Weights of a small GPT-style language model, trained from scratch on English Wikipedia.
Size: 8 layers, width 320, 5 heads of 64, MLP 1280 tanh GELU, vocabulary 20006, 22.9M parameters.
Architecture: biases, untied embeddings.
Each number is 50 + 10 x the weight over its row's rms, rounded and kept within 0 to 99. Layers, rows and columns count from 0. The size before them is the row's rms in percent of the matrix's.

# layer 4 attention output (transposed), 320x320, rms 0.129, rows 40-63, columns 0-63
104:48 54 55 39 52 59 64 70 62 46 55 57 46 23 44 39 54 44 56 64 48 52 35 37 52 61 47 61 58 63 60 68 67 54 55 34 36 45 45 38 45 67 49 60 44 63 46 34 34 47 40 71 55 47 51 59 53 46 63 64 53 34 54 61
092:66 45 72 27 48 63 36 39 60 53 55 41 42 39 37 50 42 65 63 56 52 58 49 43 63 30 58 63 45 43 68 50 43 54 50 62 52 59 38 47 66 42 63 48 48 46 56 47 51 49 49 54 48 46 49 41 46 42 48 63 49 35 64 46
094:45 51 51 53 61 47 28 43 68 57 61 46 55 55 53 51 33 53 45 48 54 55 60 43 63 45 61 49 48 49 62 62 43 63 62 44 54 43 44 57 52 56 46 47 60 48 33 62 71 41 72 55 44 31 54 43 47 40 57 39 50 37 55 48
098:39 63 60 46 47 45 42 37 59 58 43 59 56 62 61 56 64 42 60 44 54 54 58 56 40 45 70 28 53 40 40 43 63 49 55 49 49 55 61 49 51 49 57 53 50 43 71 41 48 54 55 55 37 50 59 41 57 38 52 52 49 59 41 40
096:56 60 49 48 59 46 59 61 58 55 35 43 54 77 46 44 57 57 36 41 61 56 50 64 43 33 56 44 53 49 51 53 48 59 60 71 43 53 51 54 58 52 47 27 68 43 54 62 51 55 54 48 46 60 50 26 48 51 61 60 38 54 44 54
092:55 49 54 57 59 38 37 45 28 46 62 61 41 40 49 40 51 60 60 50 55 40 34 39 51 43 66 46 32 46 44 47 37 44 73 44 46 35 51 61 54 55 56 49 39 41 47 57 43 37 46 56 59 54 57 63 38 71 49 45 32 42 53 60
099:56 49 59 55 54 65 36 63 49 54 68 44 76 66 44 49 42 45 48 54 62 45 48 49 46 47 47 40 43 50 61 56 51 55 58 47 38 63 54 53 53 62 57 48 61 46 66 58 38 66 58 47 56 38 66 42 39 42 54 53 62 31 28 47
094:58 42 43 42 64 36 49 55 42 56 38 52 66 46 49 43 60 49 48 48 48 54 45 38 44 33 52 43 53 34 40 41 47 55 43 57 42 32 46 58 38 31 65 51 47 37 46 38 35 48 52 49 68 64 69 50 49 62 43 52 82 68 54 51
095:67 55 51 53 29 39 48 58 37 66 39 43 55 47 51 55 31 52 38 45 54 60 49 39 55 60 74 53 76 61 48 36 42 45 49 31 68 55 40 50 44 50 47 30 44 56 56 59 56 44 58 63 52 44 53 26 49 43 43 49 64 56 52 53
099:60 48 37 50 41 47 71 41 52 59 36 40 48 79 35 64 56 61 48 40 48 40 34 43 65 44 42 50 63 48 40 44 48 46 53 64 42 64 37 56 59 52 47 33 55 29 48 54 41 33 62 52 60 44 59 51 48 50 62 44 66 53 59 58
094:54 33 57 56 34 42 57 39 52 35 39 42 59 50 64 52 45 47 43 57 61 52 50 36 49 56 43 54 49 31 53 45 45 41 42 57 35 51 56 50 63 40 37 48 40 60 54 37 44 38 56 41 65 32 49 41 37 54 56 41 52 64 49 53
092:56 49 59 57 60 43 48 58 51 62 58 42 44 81 64 45 56 51 55 70 49 43 48 65 58 68 57 57 54 43 46 57 41 38 42 64 50 52 61 54 59 45 60 35 47 57 32 48 42 53 58 53 53 54 34 37 49 60 41 59 52 52 49 64
093:37 49 52 58 42 52 39 48 69 36 44 48 57 70 57 46 59 47 43 49 39 54 73 50 33 58 35 41 42 43 60 53 40 33 53 53 69 50 46 45 56 54 34 58 50 29 54 24 61 55 61 41 47 41 40 43 45 43 67 58 44 55 50 39
097:47 50 54 56 41 47 58 57 44 64 44 57 55 47 42 56 38 43 47 49 37 47 47 52 49 29 56 56 61 48 38 51 49 44 68 74 41 39 47 59 55 40 53 58 59 56 50 35 45 58 60 45 48 46 62 56 59 54 50 61 55 57 32 55
092:45 51 38 53 66 19 59 46 58 48 65 49 61 57 47 42 42 61 53 34 31 52 53 32 50 39 29 46 62 63 70 41 49 38 29 62 57 30 51 63 41 38 54 47 49 68 52 53 52 26 45 38 62 62 47 51 54 44 56 51 51 41 45 40
097:48 59 42 50 38 50 32 40 57 60 51 47 48 53 62 50 52 61 64 45 58 57 46 41 61 56 41 43 61 34 42 55 67 36 58 59 61 41 51 35 36 43 43 44 60 46 44 55 43 64 75 55 51 42 41 55 38 45 56 46 69 63 39 55
097:45 36 56 52 69 31 34 39 40 38 50 49 56 44 52 52 52 43 53 56 31 52 48 69 53 42 54 50 30 40 48 41 43 62 44 53 56 51 62 40 60 59 44 47 44 49 60 38 30 52 47 61 61 69 42 32 41 56 54 52 69 82 57 46
102:66 48 44 52 44 54 34 61 58 41 54 39 46 36 38 78 48 51 63 50 58 56 48 21 46 62 32 56 57 68 60 63 41 39 65 59 54 24 50 57 52 66 64 53 45 55 52 53 39 40 42 57 47 68 60 51 42 68 49 62 57 39 45 40
095:67 48 67 58 51 46 45 35 68 41 63 59 66 48 52 47 49 57 50 40 61 58 53 58 46 41 61 49 44 45 49 61 32 52 42 46 47 52 67 67 65 39 54 45 23 58 61 65 60 49 67 46 50 49 59 60 37 48 54 52 30 54 56 45
093:64 54 38 58 49 65 38 55 61 66 42 60 38 37 46 39 46 47 58 74 62 57 30 38 50 30 52 45 49 52 33 66 45 56 37 42 59 67 65 44 64 47 48 35 55 53 61 40 54 32 64 53 55 41 49 43 67 54 64 39 38 45 50 46
100:64 53 56 46 26 47 45 59 57 52 47 48 74 66 47 40 40 53 66 56 47 53 66 43 52 65 43 38 41 72 50 55 65 46 54 54 53 60 50 40 58 58 48 62 48 68 45 58 60 44 43 57 48 58 51 55 61 48 57 66 46 47 47 47
104:67 49 68 54 54 53 57 53 40 49 60 45 57 58 71 36 41 70 36 58 48 34 60 68 57 34 47 59 62 42 71 21 61 53 59 39 42 50 53 54 53 69 46 51 54 57 61 45 52 62 49 47 48 50 31 54 48 57 57 57 46 38 39 72
095:44 61 53 48 49 43 53 59 49 47 44 38 50 33 48 59 57 39 48 49 47 33 46 38 59 79 44 52 46 55 71 69 28 48 57 42 50 47 52 42 52 39 51 37 53 55 59 35 39 48 44 39 59 53 56 40 41 60 45 47 59 43 47 52
095:33 28 64 40 74 50 61 48 50 39 42 62 51 57 64 47 35 53 37 48 43 52 54 60 39 47 28 42 55 49 44 57 74 26 53 34 50 51 46 44 20 51 31 50 35 49 59 67 59 49 34 60 39 59 38 53 61 67 54 54 43 65 58 50
# layer 4 attention value, 320x320, rms 0.0874, rows 41-63, columns 0-63
095:37 53 42 52 71 32 52 63 52 61 52 50 49 54 61 49 40 48 43 49 52 45 38 50 44 46 45 36 40 58 54 42 43 56 61 29 36 43 59 45 41 67 45 49 66 49 56 47 60 41 38 61 46 63 52 52 53 56 58 46 62 52 48 59
102:47 48 48 45 39 52 61 52 42 55 48 45 36 56 56 44 63 61 52 59 42 44 53 47 55 80 43 47 50 54 29 46 59 54 46 56 39 54 38 41 38 40 55 51 30 60 53 40 38 67 41 37 41 61 59 72 49 46 43 44 62 46 56 48
107:61 62 39 41 58 43 58 59 62 65 65 54 42 43 48 61 46 58 52 37 43 36 60 27 67 51 36 75 20 61 65 56 47 63 50 57 49 42 41 43 33 58 35 33 41 73 40 36 42 41 49 44 60 39 49 60 41 58 48 68 44 51 75 51
098:40 55 36 65 39 60 52 28 70 51 61 55 40 34 51 62 45 54 53 59 49 41 32 31 46 47 50 58 41 79 50 48 33 58 44 35 67 34 53 47 47 53 49 53 53 56 36 57 55 62 45 57 49 45 55 41 67 50 52 63 50 39 64 59
097:68 52 58 28 60 49 58 40 55 26 51 43 43 73 50 50 49 35 62 60 60 62 51 55 49 35 43 52 85 55 42 46 54 36 49 46 33 35 48 48 59 36 41 58 75 42 45 42 48 52 54 53 48 25 59 47 60 48 50 66 45 43 33 35
107:47 53 30 66 47 64 62 35 76 34 34 37 39 45 48 56 63 45 44 40 53 60 34 55 33 57 36 62 52 71 62 43 55 46 54 40 39 35 51 44 59 52 60 30 41 50 44 65 40 43 47 47 50 67 59 53 50 48 47 35 40 46 60 74
098:53 58 35 49 39 53 40 55 50 37 68 69 60 54 57 50 51 60 56 58 74 46 68 65 48 45 44 56 50 49 51 54 66 36 50 38 46 55 47 68 48 50 60 40 34 44 61 56 45 45 54 42 39 72 36 38 37 46 34 39 42 51 59 37
098:57 40 58 50 49 50 68 54 36 51 46 68 42 36 47 48 43 46 49 55 40 42 49 48 36 53 52 57 32 50 46 63 52 74 48 46 42 63 52 44 52 53 49 36 46 35 35 54 58 61 72 51 25 51 44 59 54 68 54 45 55 37 51 57
101:53 63 66 43 30 61 37 55 68 39 54 56 53 38 55 57 49 60 51 69 56 51 51 41 45 63 57 62 62 58 48 49 49 56 42 54 46 54 57 56 37 57 48 61 45 47 52 54 53 55 39 26 45 46 43 47 56 52 44 52 36 62 51 61
095:42 43 54 66 41 56 51 68 38 67 54 36 49 66 43 70 42 42 47 41 54 78 63 44 40 66 51 54 54 68 55 36 48 58 46 39 55 56 56 58 38 47 58 57 58 58 33 46 68 45 66 40 36 56 48 60 64 61 60 46 45 52 50 56
096:50 52 48 64 39 49 48 50 53 55 64 41 72 50 45 58 46 67 56 21 60 60 63 52 56 51 46 47 56 42 70 57 46 44 54 34 39 50 39 50 51 47 50 53 43 38 45 63 47 29 48 51 54 48 58 59 52 48 47 27 56 62 55 31
094:50 44 39 52 37 64 46 37 44 50 46 49 54 70 45 45 30 65 51 64 70 50 48 48 54 36 48 52 58 41 32 35 57 46 56 39 47 54 51 50 41 55 59 41 61 66 58 27 54 50 50 62 46 44 67 51 59 71 43 39 58 62 37 56
101:52 30 65 51 63 67 49 64 37 36 55 37 56 57 62 52 52 44 66 31 66 65 67 52 52 57 51 58 39 63 56 62 58 43 36 35 43 53 59 40 63 46 53 43 43 26 57 51 47 26 43 49 53 40 50 54 55 38 51 47 34 53 50 49
098:56 61 50 43 41 71 69 53 44 49 63 53 55 50 38 62 62 58 53 50 51 34 48 59 49 38 39 57 35 55 65 75 44 50 47 28 44 52 58 42 45 66 37 56 51 51 55 65 50 50 45 52 44 45 53 44 45 61 41 36 39 65 37 50
098:41 44 51 55 56 51 67 36 35 44 59 50 53 60 54 43 46 46 48 34 49 70 42 59 54 51 60 32 45 51 58 56 33 69 57 54 36 68 51 58 33 62 54 63 51 41 53 49 65 43 48 72 61 41 64 64 61 46 39 53 52 52 66 52
102:49 58 56 52 40 65 68 54 48 59 54 51 41 56 41 55 45 39 57 36 67 53 68 49 50 56 45 57 55 43 59 43 64 45 47 47 71 40 52 50 46 50 37 43 36 40 45 57 61 55 64 54 53 34 49 51 60 45 43 44 53 39 54 66
108:69 39 41 60 55 52 71 49 38 53 51 63 44 61 43 50 64 43 61 55 64 52 49 86 50 27 47 43 58 33 48 43 58 60 56 53 54 64 50 31 56 35 47 42 52 44 72 56 56 57 39 37 49 51 36 61 63 24 65 46 71 55 40 49
102:38 45 32 53 26 43 63 51 44 54 46 49 52 60 48 56 49 43 55 51 57 28 54 36 36 71 39 64 61 52 40 63 78 56 60 51 58 60 61 40 45 57 53 48 59 58 59 71 33 58 47 58 60 45 66 53 39 46 60 58 65 52 58 66
096:47 51 28 40 39 24 54 59 58 43 45 57 51 54 77 52 47 31 45 49 58 53 71 61 55 45 35 42 53 59 67 36 59 41 53 58 53 64 45 49 43 56 67 44 44 66 41 44 30 68 49 38 56 49 44 43 45 39 43 46 63 47 53 47
111:43 53 51 48 71 66 67 39 46 44 41 46 53 49 55 64 56 45 46 47 29 59 43 35 65 50 75 80 47 36 51 59 30 53 59 42 64 38 35 46 32 48 50 51 54 50 50 60 53 42 62 41 53 28 53 59 48 45 43 40 49 61 37 31
106:50 58 47 63 52 57 39 36 54 49 43 65 50 57 51 55 46 61 57 67 60 57 44 43 46 49 34 49 70 56 50 62 32 44 32 55 65 49 54 42 71 40 57 57 62 37 63 52 68 52 25 54 49 55 55 48 62 54 59 42 49 55 51 32
104:45 71 46 52 60 58 67 56 63 38 52 54 53 66 39 61 40 41 54 52 52 64 54 52 52 62 53 56 50 66 32 50 54 62 48 42 52 45 72 48 58 48 57 34 37 44 46 72 51 47 47 37 29 46 44 56 46 52 67 45 44 42 38 47
098:62 51 52 50 28 55 40 54 50 40 43 57 34 47 52 39 46 39 32 48 70 52 48 45 63 34 75 55 67 30 48 40 50 51 49 56 53 51 59 56 55 53 59 44 50 33 45 39 53 49 65 60 53 49 54 66 59 39 44 51 67 29 47 46
# layer 4 attention query, 320x320, rms 0.0876, rows 64-94, columns 0-63
135:39 50 20 44 49 64 50 43 38 70 51 52 45 57 49 56 49 31 44 62 20 28 38 42 57 45 48 61 53 49 52 42 38 66 44 50 80 26 63 50 38 54 58 42 66 55 40 40 59 41 54 50 54 48 49 56 51 68 53 65 64 46 61 62
140:62 48 38 50 49 49 57 50 39 53 61 36 57 58 40 56 47 53 43 49 42 55 58 84 62 43 53 38 56 50 45 61 41 76 48 54 61 55 32 48 58 41 53 61 52 56 51 61 64 51 49 38 39 47 45 64 62 60 56 35 52 58 56 51
136:41 44 53 59 59 47 45 60 51 40 43 30 29 42 36 62 52 52 61 29 66 41 64 59 28 52 55 40 46 42 52 55 37 57 56 30 55 41 64 45 40 55 57 67 36 33 36 50 57 57 49 58 52 51 53 53 57 60 46 47 51 39 56 47
139:55 54 54 56 42 61 68 66 38 46 58 76 24 44 52 36 59 50 41 48 75 63 42 45 60 54 53 57 32 39 57 57 39 71 44 53 52 37 62 56 56 49 53 54 31 58 29 48 40 55 59 46 37 50 46 41 46 44 63 33 30 53 34 40
131:59 57 41 40 64 45 49 67 33 41 38 36 45 27 54 55 53 53 43 35 50 40 58 39 31 64 48 51 62 49 57 53 44 50 60 48 73 51 33 58 50 63 55 51 43 60 49 36 50 52 60 51 52 47 45 30 52 37 39 57 57 34 44 49
134:41 40 44 60 55 29 55 44 48 46 59 50 17 40 66 44 56 51 49 47 56 61 60 59 45 46 54 55 38 37 43 59 64 47 53 43 68 45 46 50 48 37 52 43 38 48 53 49 45 51 47 42 58 68 63 61 48 42 62 41 39 41 60 56
135:52 52 42 62 41 57 65 58 37 67 60 58 44 49 41 36 51 67 30 48 57 46 47 38 54 45 39 30 46 35 46 53 54 43 66 56 57 56 45 56 48 55 50 57 38 51 58 42 45 46 60 36 49 40 54 51 41 60 63 37 65 44 41 49
139:57 56 58 66 61 44 50 56 28 55 46 61 57 45 34 44 35 62 69 63 47 45 50 31 60 42 67 59 56 48 48 63 24 57 52 47 33 59 61 43 46 53 50 43 58 49 51 45 51 47 42 61 54 54 51 59 48 41 40 36 56 48 60 49
139:34 62 46 59 35 31 56 53 56 45 64 43 43 75 50 45 47 63 48 50 40 51 51 65 65 51 54 44 25 58 62 48 34 66 48 40 43 56 46 56 62 75 55 61 42 44 70 65 40 55 52 61 46 45 40 42 39 31 38 47 51 28 61 49
147:51 55 36 41 56 67 57 43 55 53 46 45 49 58 42 78 37 54 62 57 40 44 60 32 50 59 60 70 55 60 46 53 42 45 38 53 57 39 57 38 53 28 63 53 53 48 46 54 43 35 51 55 47 61 52 54 42 48 32 54 55 43 43 59
139:62 51 39 54 57 59 49 52 55 52 49 38 62 31 43 34 48 58 40 46 30 65 46 46 46 41 53 46 62 20 50 27 39 56 37 47 49 49 52 52 60 49 45 54 43 49 38 50 69 36 39 39 47 66 57 60 52 49 69 38 50 59 48 41
142:48 47 46 49 44 51 60 44 41 51 47 64 42 43 56 56 49 46 37 40 58 53 46 36 48 51 59 40 68 59 62 57 67 54 72 26 60 60 66 57 45 51 65 45 38 56 42 41 51 40 45 38 66 41 52 50 51 48 53 43 35 43 61 64
155:66 53 50 48 50 51 57 57 51 69 55 51 48 48 50 45 53 47 58 53 46 59 59 54 55 37 46 43 39 55 36 55 52 56 60 44 56 58 49 47 45 55 50 41 73 67 40 47 43 42 36 88 59 48 47 52 54 52 53 56 59 47 32 41
144:53 50 50 52 55 40 36 57 43 59 36 33 41 24 47 40 62 37 49 48 51 47 57 45 69 56 54 56 53 44 53 56 37 57 68 43 55 47 43 35 44 47 42 47 47 36 52 43 33 62 59 32 61 37 40 31 44 55 54 38 76 43 39 48
127:37 62 57 65 32 48 53 60 43 57 53 47 46 34 44 55 52 39 52 52 38 53 45 42 63 58 37 35 63 61 56 53 50 45 78 20 55 68 49 39 32 51 42 42 54 50 37 59 40 52 45 51 38 47 57 31 53 57 38 32 45 41 46 34
139:51 38 48 38 42 68 49 59 46 31 41 67 43 52 56 62 61 47 44 52 49 46 49 63 43 40 75 58 50 44 45 65 58 71 61 36 41 61 64 29 42 54 27 36 40 26 46 47 51 53 36 46 33 50 60 36 57 37 58 55 49 58 50 53
150:50 41 39 65 60 58 50 43 63 60 62 45 66 62 36 57 36 67 39 48 45 40 52 42 61 27 59 79 44 48 51 48 38 49 50 66 43 50 57 38 57 57 61 53 51 32 42 49 58 31 60 57 44 34 56 36 46 49 56 61 52 61 61 47
140:45 30 57 54 43 44 41 59 48 55 71 59 37 45 59 47 57 63 43 69 46 54 56 73 51 41 54 49 47 49 29 41 58 53 68 52 55 32 56 46 50 68 47 44 62 58 50 51 60 66 60 49 51 45 45 42 36 54 46 45 55 52 52 44
147:47 57 67 38 55 59 50 51 37 43 56 50 60 51 33 44 66 51 53 63 58 50 43 37 51 67 43 42 24 36 41 55 57 41 58 47 49 54 53 47 69 44 32 46 49 46 63 45 31 56 65 54 59 49 58 51 48 52 49 54 43 48 66 57
137:34 42 40 26 60 47 69 53 40 42 35 75 44 42 47 37 42 37 50 60 48 40 48 56 45 37 44 52 38 39 70 73 56 49 42 63 37 58 43 40 49 47 41 46 49 46 34 53 62 41 62 39 57 53 52 48 56 43 48 41 50 39 67 55
138:45 66 48 58 69 51 51 49 48 65 50 54 35 54 73 47 62 51 47 43 46 49 53 56 27 65 38 55 57 56 47 37 64 61 55 45 81 56 62 50 60 50 45 51 44 54 48 52 67 72 39 78 55 34 40 46 53 47 51 56 40 46 51 54
150:37 40 44 57 63 46 54 54 60 53 55 46 54 63 42 53 53 35 62 66 35 56 54 43 49 48 48 44 34 36 45 62 46 48 44 45 48 45 33 59 57 53 59 49 67 29 70 44 67 58 66 49 43 46 44 50 65 36 50 58 41 49 33 53
142:49 48 47 34 53 63 53 48 55 48 49 33 43 47 68 59 40 43 47 30 57 52 54 59 58 49 51 50 45 56 62 55 51 60 65 29 53 47 50 59 42 67 52 61 55 56 41 36 69 54 45 52 45 46 71 63 40 60 36 59 34 42 43 54
133:51 47 56 52 55 47 67 53 49 53 55 31 31 62 53 56 51 41 68 39 36 55 46 40 46 47 36 48 50 51 47 57 53 46 36 61 71 52 56 52 51 37 52 29 60 41 50 34 48 37 42 59 50 55 39 86 48 46 40 35 57 52 52 70
133:35 58 42 61 47 47 71 42 44 45 65 51 54 42 40 50 47 46 81 39 47 40 57 37 48 42 42 49 52 21 45 70 55 52 49 46 48 38 55 38 52 40 61 36 78 72 28 51 49 49 43 44 55 48 49 58 44 44 49 57 49 40 56 58
144:49 57 60 32 59 43 49 38 69 34 61 58 56 60 63 59 52 39 29 53 67 44 57 47 59 62 45 46 51 50 37 07 58 43 57 46 35 47 43 61 56 47 48 40 57 49 64 63 62 56 66 46 48 48 46 50 61 49 48 53 46 49 37 37
126:33 55 53 54 37 37 55 69 33 52 54 54 39 59 48 38 35 71 39 56 56 51 58 49 61 46 62 49 54 68 51 57 51 50 60 62 47 51 56 55 47 50 41 59 54 54 45 58 51 32 46 53 29 62 53 34 57 50 50 53 35 34 50 45
132:47 39 64 48 31 56 72 54 53 51 47 51 43 29 31 49 27 54 50 64 49 61 42 35 50 38 59 58 43 44 35 42 46 54 52 45 44 46 46 56 47 46 56 74 33 61 52 40 57 49 52 43 57 49 52 58 60 59 27 55 39 31 46 59
131:61 35 53 35 52 38 67 69 56 49 56 59 35 50 47 58 51 56 66 40 60 57 44 50 33 53 51 59 45 63 60 44 48 59 35 47 45 39 54 59 53 51 53 39 55 45 63 62 53 49 62 53 47 57 32 60 63 42 48 63 43 65 54 59
125:59 46 46 45 47 47 45 34 52 60 43 38 36 57 53 44 48 50 50 69 56 39 43 43 63 55 64 53 65 42 51 67 50 53 45 55 46 41 55 57 52 44 69 39 41 45 42 43 53 49 31 48 51 51 43 51 28 41 36 35 40 46 33 49
139:42 49 46 42 51 58 65 56 62 65 46 36 36 55 61 40 47 38 54 50 54 63 63 48 34 62 69 51 71 62 54 75 67 42 63 38 58 50 41 54 60 56 37 50 48 51 56 32 53 50 48 58 44 50 53 65 55 61 39 58 49 40 48 56
# layer 4 attention key, 320x320, rms 0.0859, rows 64-94, columns 0-63
128:55 60 53 58 45 35 63 45 52 55 51 51 43 22 58 49 48 51 54 39 54 61 47 43 51 37 62 39 58 52 57 35 45 50 40 43 39 63 58 62 46 55 59 61 51 44 32 43 58 49 51 54 72 53 38 63 47 47 48 59 55 59 37 58
141:42 70 57 57 51 47 29 59 43 44 58 48 54 58 60 55 62 42 56 62 32 47 47 48 50 21 62 46 38 27 64 55 57 33 56 43 54 55 55 49 37 71 57 49 36 55 57 60 41 50 31 42 37 54 54 55 58 45 57 70 41 39 45 38
126:68 41 58 47 49 45 46 57 44 50 43 60 46 43 63 65 33 57 38 41 32 49 52 54 56 55 65 54 53 59 42 51 84 52 56 63 46 57 46 57 39 52 66 44 53 53 39 38 59 52 53 69 54 66 50 54 44 49 63 51 50 68 53 39
131:59 63 54 59 58 49 54 31 51 59 51 36 46 43 53 64 39 46 46 60 55 37 43 52 56 63 57 45 30 49 36 45 48 65 41 32 51 65 52 47 65 52 37 52 48 37 52 57 68 56 58 57 45 28 44 37 52 52 51 38 44 34 72 75
130:51 50 51 40 44 26 45 56 60 53 46 39 44 45 34 52 54 47 60 51 53 60 45 46 51 67 50 61 59 49 48 50 47 49 58 50 38 58 55 31 41 45 41 65 38 56 36 42 40 56 58 58 56 55 49 58 46 60 67 59 64 39 57 62
133:63 59 53 54 47 46 52 48 37 61 53 60 43 75 37 26 59 43 63 44 45 53 33 48 44 48 65 52 52 49 54 67 60 42 45 38 60 41 57 47 61 75 44 56 50 53 49 45 50 43 36 54 51 42 57 77 52 55 37 37 33 40 42 50
132:32 54 41 40 65 48 38 45 55 49 36 61 37 45 43 53 74 33 52 55 48 63 27 54 51 67 41 53 48 57 33 39 30 57 62 39 46 61 33 44 68 50 46 39 54 43 48 35 44 58 55 55 56 44 62 35 52 59 54 46 57 48 61 48
134:55 53 35 33 42 53 63 50 54 46 59 55 57 41 66 70 52 35 49 66 55 54 42 51 72 46 54 48 46 52 37 44 47 68 51 50 45 46 61 47 41 64 68 68 54 47 54 57 47 55 45 49 51 43 40 36 52 62 59 49 37 50 30 48
136:46 51 53 48 50 55 63 55 54 61 56 62 54 49 41 50 63 54 40 22 57 58 56 49 40 50 63 38 63 69 41 37 50 48 65 49 51 53 38 51 48 56 30 53 65 47 73 35 46 59 57 42 39 28 57 44 71 63 64 53 22 34 46 54
137:60 53 42 36 62 48 69 43 48 45 68 44 43 44 54 50 52 51 83 62 35 35 48 51 46 29 44 52 50 62 55 56 37 42 38 38 54 41 36 60 55 59 51 36 50 56 67 72 41 60 46 45 42 50 54 57 53 53 34 49 42 45 51 53
136:44 55 52 49 54 36 46 36 63 48 51 57 54 52 30 40 39 32 56 60 55 51 45 57 37 27 37 33 53 54 66 60 57 59 49 60 59 63 60 57 43 70 58 51 46 64 53 49 39 51 36 27 53 55 57 51 54 40 64 57 45 55 61 68
133:27 58 63 69 45 47 56 50 60 54 59 55 31 61 50 38 44 63 45 52 47 55 63 41 52 45 63 59 31 46 40 38 64 42 39 57 23 44 60 49 56 54 67 66 33 43 34 52 58 57 61 65 71 55 52 53 48 49 54 22 47 43 64 48
143:35 47 47 59 44 40 52 56 51 78 68 44 63 40 44 57 58 58 51 36 48 50 58 57 48 52 37 55 50 59 46 57 55 42 49 60 64 59 40 49 61 69 42 55 66 60 41 36 50 58 53 66 45 61 55 50 51 59 37 61 61 49 53 57
140:56 54 41 42 30 69 41 52 50 46 36 38 31 50 61 54 72 48 43 56 61 42 42 63 48 56 61 47 59 45 47 55 40 48 53 54 50 52 44 46 60 35 49 64 54 49 49 27 21 53 50 67 42 47 55 43 48 46 44 47 53 47 51 65
122:52 53 48 45 42 57 23 47 41 46 42 49 52 50 53 44 48 60 46 44 43 68 55 44 53 54 52 57 45 69 48 53 51 50 49 52 71 52 34 54 58 53 33 52 30 47 53 64 62 56 47 81 49 53 47 59 52 49 62 60 42 37 44 60
139:59 45 51 65 47 78 54 44 41 62 44 52 35 55 54 28 52 57 45 59 46 50 52 79 66 58 60 61 55 62 45 37 55 38 48 58 45 59 59 57 56 47 42 65 49 49 61 53 45 49 47 50 38 42 48 53 51 49 51 35 51 55 59 33
141:35 55 46 56 54 39 64 42 56 50 56 34 51 27 57 48 31 47 43 41 38 49 54 57 60 32 47 47 61 38 62 47 36 70 46 51 31 48 49 60 50 53 61 50 43 58 56 50 63 63 74 46 59 56 35 71 55 63 55 27 59 34 54 40
136:47 55 44 51 38 45 49 60 52 50 46 55 36 67 45 51 32 42 45 46 53 33 44 46 46 53 67 37 49 42 35 50 63 58 49 60 30 57 33 41 68 60 48 54 41 60 36 51 55 35 56 54 48 54 52 60 61 56 48 68 66 60 45 42
142:45 65 41 64 51 63 61 44 58 68 39 45 35 64 62 59 47 63 52 40 53 43 57 35 58 52 29 59 65 45 30 48 33 46 46 47 39 48 33 35 47 49 44 59 40 57 54 40 39 45 53 37 51 43 55 51 39 52 45 37 57 44 54 55
134:57 44 63 53 60 55 47 29 35 26 59 41 45 47 46 48 55 38 49 34 50 41 45 47 49 61 56 49 50 35 55 47 39 52 47 47 41 41 62 56 59 47 51 44 40 28 56 45 47 57 36 25 41 49 65 56 33 57 69 51 50 60 33 50
134:68 28 53 46 27 53 60 63 48 65 58 52 49 64 49 42 43 52 54 52 60 48 40 51 74 50 37 52 32 53 23 69 46 39 36 42 38 56 49 55 27 53 43 47 51 58 21 41 60 49 53 51 52 51 53 53 48 70 58 42 59 58 46 73
137:49 55 45 61 65 69 48 43 68 70 52 50 75 52 59 51 48 43 30 46 43 53 45 56 53 34 56 52 54 30 66 44 55 67 62 45 48 57 40 28 50 52 48 39 73 54 59 64 51 48 45 42 49 56 52 58 69 57 55 46 62 55 44 49
138:52 51 45 50 63 57 45 33 32 63 67 35 32 65 55 47 56 35 50 61 53 60 77 66 51 45 59 55 43 54 77 53 60 45 44 34 63 47 54 64 55 53 48 45 57 54 35 46 58 57 40 53 38 47 42 49 52 60 72 56 54 25 32 57
131:56 50 42 44 61 54 67 48 49 43 52 47 63 67 54 56 45 57 43 35 50 41 56 71 47 35 50 67 48 29 60 60 58 33 47 63 40 43 39 58 56 53 41 82 48 47 45 48 58 50 48 41 43 56 66 48 60 50 48 58 43 39 58 56
131:52 62 73 45 68 49 56 36 56 53 57 43 48 63 59 38 38 48 42 69 51 56 46 33 57 51 56 62 48 52 52 39 47 30 45 41 60 49 25 60 36 51 58 49 43 36 57 33 46 46 55 45 60 54 59 54 43 74 32 48 46 52 46 66
140:43 48 41 54 42 54 48 55 47 63 42 64 46 67 47 42 38 69 45 48 56 47 46 51 52 34 53 37 49 65 46 40 48 53 60 56 43 55 36 54 21 56 51 35 50 43 65 56 61 56 48 40 36 34 45 55 43 46 42 54 42 51 33 64
131:50 53 55 34 43 69 71 53 61 41 52 47 62 45 33 55 49 55 69 62 51 60 47 45 52 44 51 65 52 54 44 40 41 55 41 33 54 43 57 40 59 62 41 47 45 65 64 37 39 47 50 56 63 39 48 39 35 54 44 32 50 31 56 49
132:47 74 60 47 58 59 49 40 45 43 69 56 48 45 46 61 47 56 56 71 77 30 52 51 64 50 63 56 51 57 54 42 42 48 64 55 50 48 76 36 72 46 62 38 54 56 50 35 57 44 43 54 61 40 54 40 58 36 56 46 47 56 69 55
127:56 54 51 44 57 54 49 48 44 41 54 44 71 49 51 54 47 76 48 36 39 28 54 61 56 50 49 51 52 61 47 31 39 51 31 61 58 49 64 59 32 57 42 62 44 65 42 48 56 58 41 45 58 38 38 43 35 44 46 54 59 45 53 39
127:45 63 62 57 48 46 46 46 53 48 39 54 51 48 55 53 46 34 63 32 47 44 56 45 67 42 48 61 46 57 60 53 40 53 48 56 52 41 42 62 52 50 60 48 59 50 53 55 35 44 73 47 63 38 48 39 64 55 59 48 71 50 41 55
133:42 48 44 57 55 58 42 55 38 47 41 25 53 76 49 42 47 52 48 57 55 62 49 57 55 44 39 43 52 66 39 59 53 36 67 59 34 36 47 54 34 50 51 41 56 41 41 45 58 45 42 55 66 39 55 53 55 60 50 45 45 33 47 37